Weights of a small transformer language model.
Training: 150M tokens, 9150 steps.
Each number is 500 + 25 x the weight over its row's rms, rounded and kept within 0 to 999. Layers, rows and columns count from 0. Numbers have three digits each. The size before them is the row's rms in percent of the matrix's.

# layer 3 attention key, 32x96, rms 0.203, rows 0-31, columns 0-95
123:481463475529548497540488483491464507505509536482491524491482508446491493500515526507500487492526485515505501512488496559451489483482489538519482471520535526490501501537446465494499486483526519534465495449497462514500510473519540471541525508548483529483496511562479482486521498507468478487
102:480521510519502497485485483539498536514505513477497498544535501510511539490495500521517472515493500478528475472447432494482524494515457518479518492495506500468536489454485524545492504535508499491531522530507520530528524548466477501470480518507494504467455488529450458519469462456492513494
109:554514488466522509471539492464525466485459471497535521464477485545507482535479497485520529489497518509490490501510501470553454522467536473484507484493512482538469453487522493502527494516467502493536474514464487505490472473487481477483515466481502497537536484457505492483504539523471506546
099:489482471536524499501509478499459499525490531492466499532507491471480520540498492504514461500495446549540528507509499521505569502507512533464487518456520546526510488502445470455504499479533513505447527494503479497472515504518528504494525533516511504480462538536516475478518490523501477483
092:499525530472460501464512509506527517492507500529534479502497486511496500498520469465485527504524522467468523507558464480450508479538486495477494498508474480499512546512524512542459442525504484485478526511530518472509527515473456515501456491509523448495514510471513548512489552477521509526
119:463544550508492504553517457519487488506500480461531498474508488481498496533479459463558506504498488487537528479494500517525513497503553491508514476494513531515506501515477471484506461561504540507483507525461493573476497527473466494479518511539478510512499501463525533503497505508484505523
107:476520491499469543532517521489490500496485470513499431508481505470493489512471473471497507524511507505488477514494517506471525493553468497527518486464516503528476506509520451504498480499469530524437473488495506518502538475541480502508542533495497451499496534440525549521469531478489468485
089:497496490511468514458488502437508502520500473532502494519504558490496487490522532505473518478540491475468469564460524487497486491507485503518533486499505443473486491471525555563494484462478515516530502501526528468523478462504520532513486524517512504507534500522541517521494509468476514516
131:520523489465503510471507467529522511516472464490498502462491487541507498523527536507459507518483515477483449484499473511501485487487462433516532457503502487509519481505522477573482483520466510497551489527497475514478482510521474481457497533480479493503504478493492502573478521520480494536
100:472478506514454505501517499446549541534522478515537489492516527549485519501501481457486507488533476477504480497513490472501487509531497508476536489487489509517502499453495494545495472529433521497495532504577498512533518490478508519484470536489498484494524494479512499481508503493553552524
086:494494506464501466483516538493485483510538515522488505504513479455480500517498497517502484481494459530489500482544506503491438531497500523481481529507511524543544519484489502469507476514509507469512524461488443481478476472516498503513506454495475501501473502491437509495483502582542493556
089:522556499510491548471505476516486498519527527480536485531500494451487509568491494477510481501501509497528505514502503501499514498582518480499531498472531526499491489456492500490476468521523524492432512472462499521504520460496483504472528510529489476495484501484561485487479539512510477529
096:494497459473490465458542487491512560553515496522507486519487511532491512515515466474509478482508495464490520489547493498473489518527512475487464501509499518502522531504524485558494485563501510458463543495538460481501513495508506480473485485510492469515497491516501535507494526551566488495
105:504491453514475520482494439483473539514466544494536512489476468479504501525459491517528513483510493507527539519488505477489546498505519475521483487536504534423512463461491503491488510504546486520475522501483495512495528488459444471491506509508499480480490529463519506475491484478456492537
106:488537509510492502482483476503506497452480507488533485504459487550513545470492491491538511515472545476475494524482507493535527518524520479484509508529488498488494486510488570522440463485495536545512512522491550517491505481484496509457465520495549520507509486499554513465522481529482511469
096:489541493477462505471518466500524544504483508462505522454495493475528509514494473478541515478476528501527538445495493477486508508531549485511460516447517528500497500438492502501500540506468513465480466502517466527450461514515480477476479499492508498488524465484546492528495521487484504484
115:530501467471476508515541463491547490517464482511509514468484456505509507492528520489497525477470509482461497520517538479522481495530516464463481515511450484566474492477526465536511488507473512512505486513476490509479471477501488486533510459493517540513531499457530519473520537532467516542
101:489498487514510496495474476538473544517508518484476496564499488485468520511483536514474466522510488493523493477507522540475510511462490553507473488490534541478498519514468509505489539461536461482460532475518461486494494516494529489506485550528509480471447513520465460479505467475531477494
088:523511504502474514455492533519515523508463505508485518525512487501543522508503488545445519523467516499474480509467467462489542515495455458509531508471511484519535493486535525493497510497457467477549541503483568488516491530513475517502478509469509515486476489485494461503481497496512566502
074:468482478496519532584462481478488508470489515511521519452469524467523474499427499514546515507482500504508499499527537552504497528504539529520471510502471513496488511517520501475547492510528501475485481500525460514508502490521524497517515499519451516492507526504498553484532492509454499502
114:474470458500490497516486474518492543515514527522473515516499517501493492487492536546513484506522488525484473456524484525494517541491446514463444489485491525482497474508482514539554514467524478466486464500534510471503523466483516474491497483486480486463492527560447472514514483490509467473
084:492519520511525557524522538516513533505480542485487515523491530503464484492453491514503491533494563503492481499502513502536505521534538537514502504512504533491446514504505467481517533491533479524449466514490543492515503509529547463505487528522479510516513495467531503487508510474490496428
118:512521516474516502466507500470488462520476503474503498476489456554476507526496510489476485470432469500485517494514481500546509480487527491490510457481554491549527472501480454475531480513498542537531498480501473492500507504480474505519524487494509562501463512490535470533539494506461516514
079:493467478491485472485514483483487521515531506493487520492471509461472502507496462513547515441521487507516529454539526467485510535524524478478432497485496507518510507490504523489542483560534473464471493496479466496467485503483524496501522438520466509512550507515506519495507498518520526542
068:502477523535512472502464516550518485552529517483484497494508502493454492465517514495458495532532496471503488481478492520471455476487487503466495453491532513530509543492514470467525478549496512502485489483512463468550487547466522502502509474522504494499476516549435480523496491500515482499
098:499486492504520506499492455495487520491456508428522515465459507517501503508512516502520490506497516495508532512475517499518479510497553465485480456508552490522488460492483455478492512473505519545534494444448448465483520498490487496478493495489567504507506485505525511511521522522461481460
105:512482486513543500507507495565457498500501502456490520468500477469501468466512485526491471506510498526529509469517488510495514484478522485507477459481520518518536494460482459458483516548543481479495493536486460519449514534487496455498524490496483511493485495481462497536468492575496488513
095:488516475509498482481546488474519526514526483474487523466495494472491512502503445505518498488511494512541520505510512484499534502557519479476499501503492556533471474469482512536519515511503538483458470556515510538483470515493522454458520468485493549511546530520542503491469522536515523507
090:481465545477505471501492497458530498478497484520474530485518507487516517553496534507463493503493443490518492510479490510501440473458514510475501513517488461477515499559487513529524497482462487506550536474501520488476459524522549543521488511501483498505522457507499490481536467510515539521
104:509485500533490518519497458503483543485506509459548472502502512502506527530530505490522495511506499468507536488470509516495494532560512499508538485500541541498487513457503475529444505492459526506505471474434500527482489506518499514456495562529520462495504521485547500495481490520527478465
094:482534511521528524490535503487482488501497532516553492511497535469493548540478497480541482471480536506527442502501503465520481532506511496509516480485526512512501464490496501498583508482486523514519486445486502532535507470506500490517474480481531520521521508512524510465492493545466463456
093:504505489481480479488496483497476492463464526493530495527460449499513479493481476461511518459501503503491576447513493486544550526484530508489470494515490508474506533495446463479491494481554492497481524523468489520511520492488469479507484468519547500530492503476508497450532516542501492501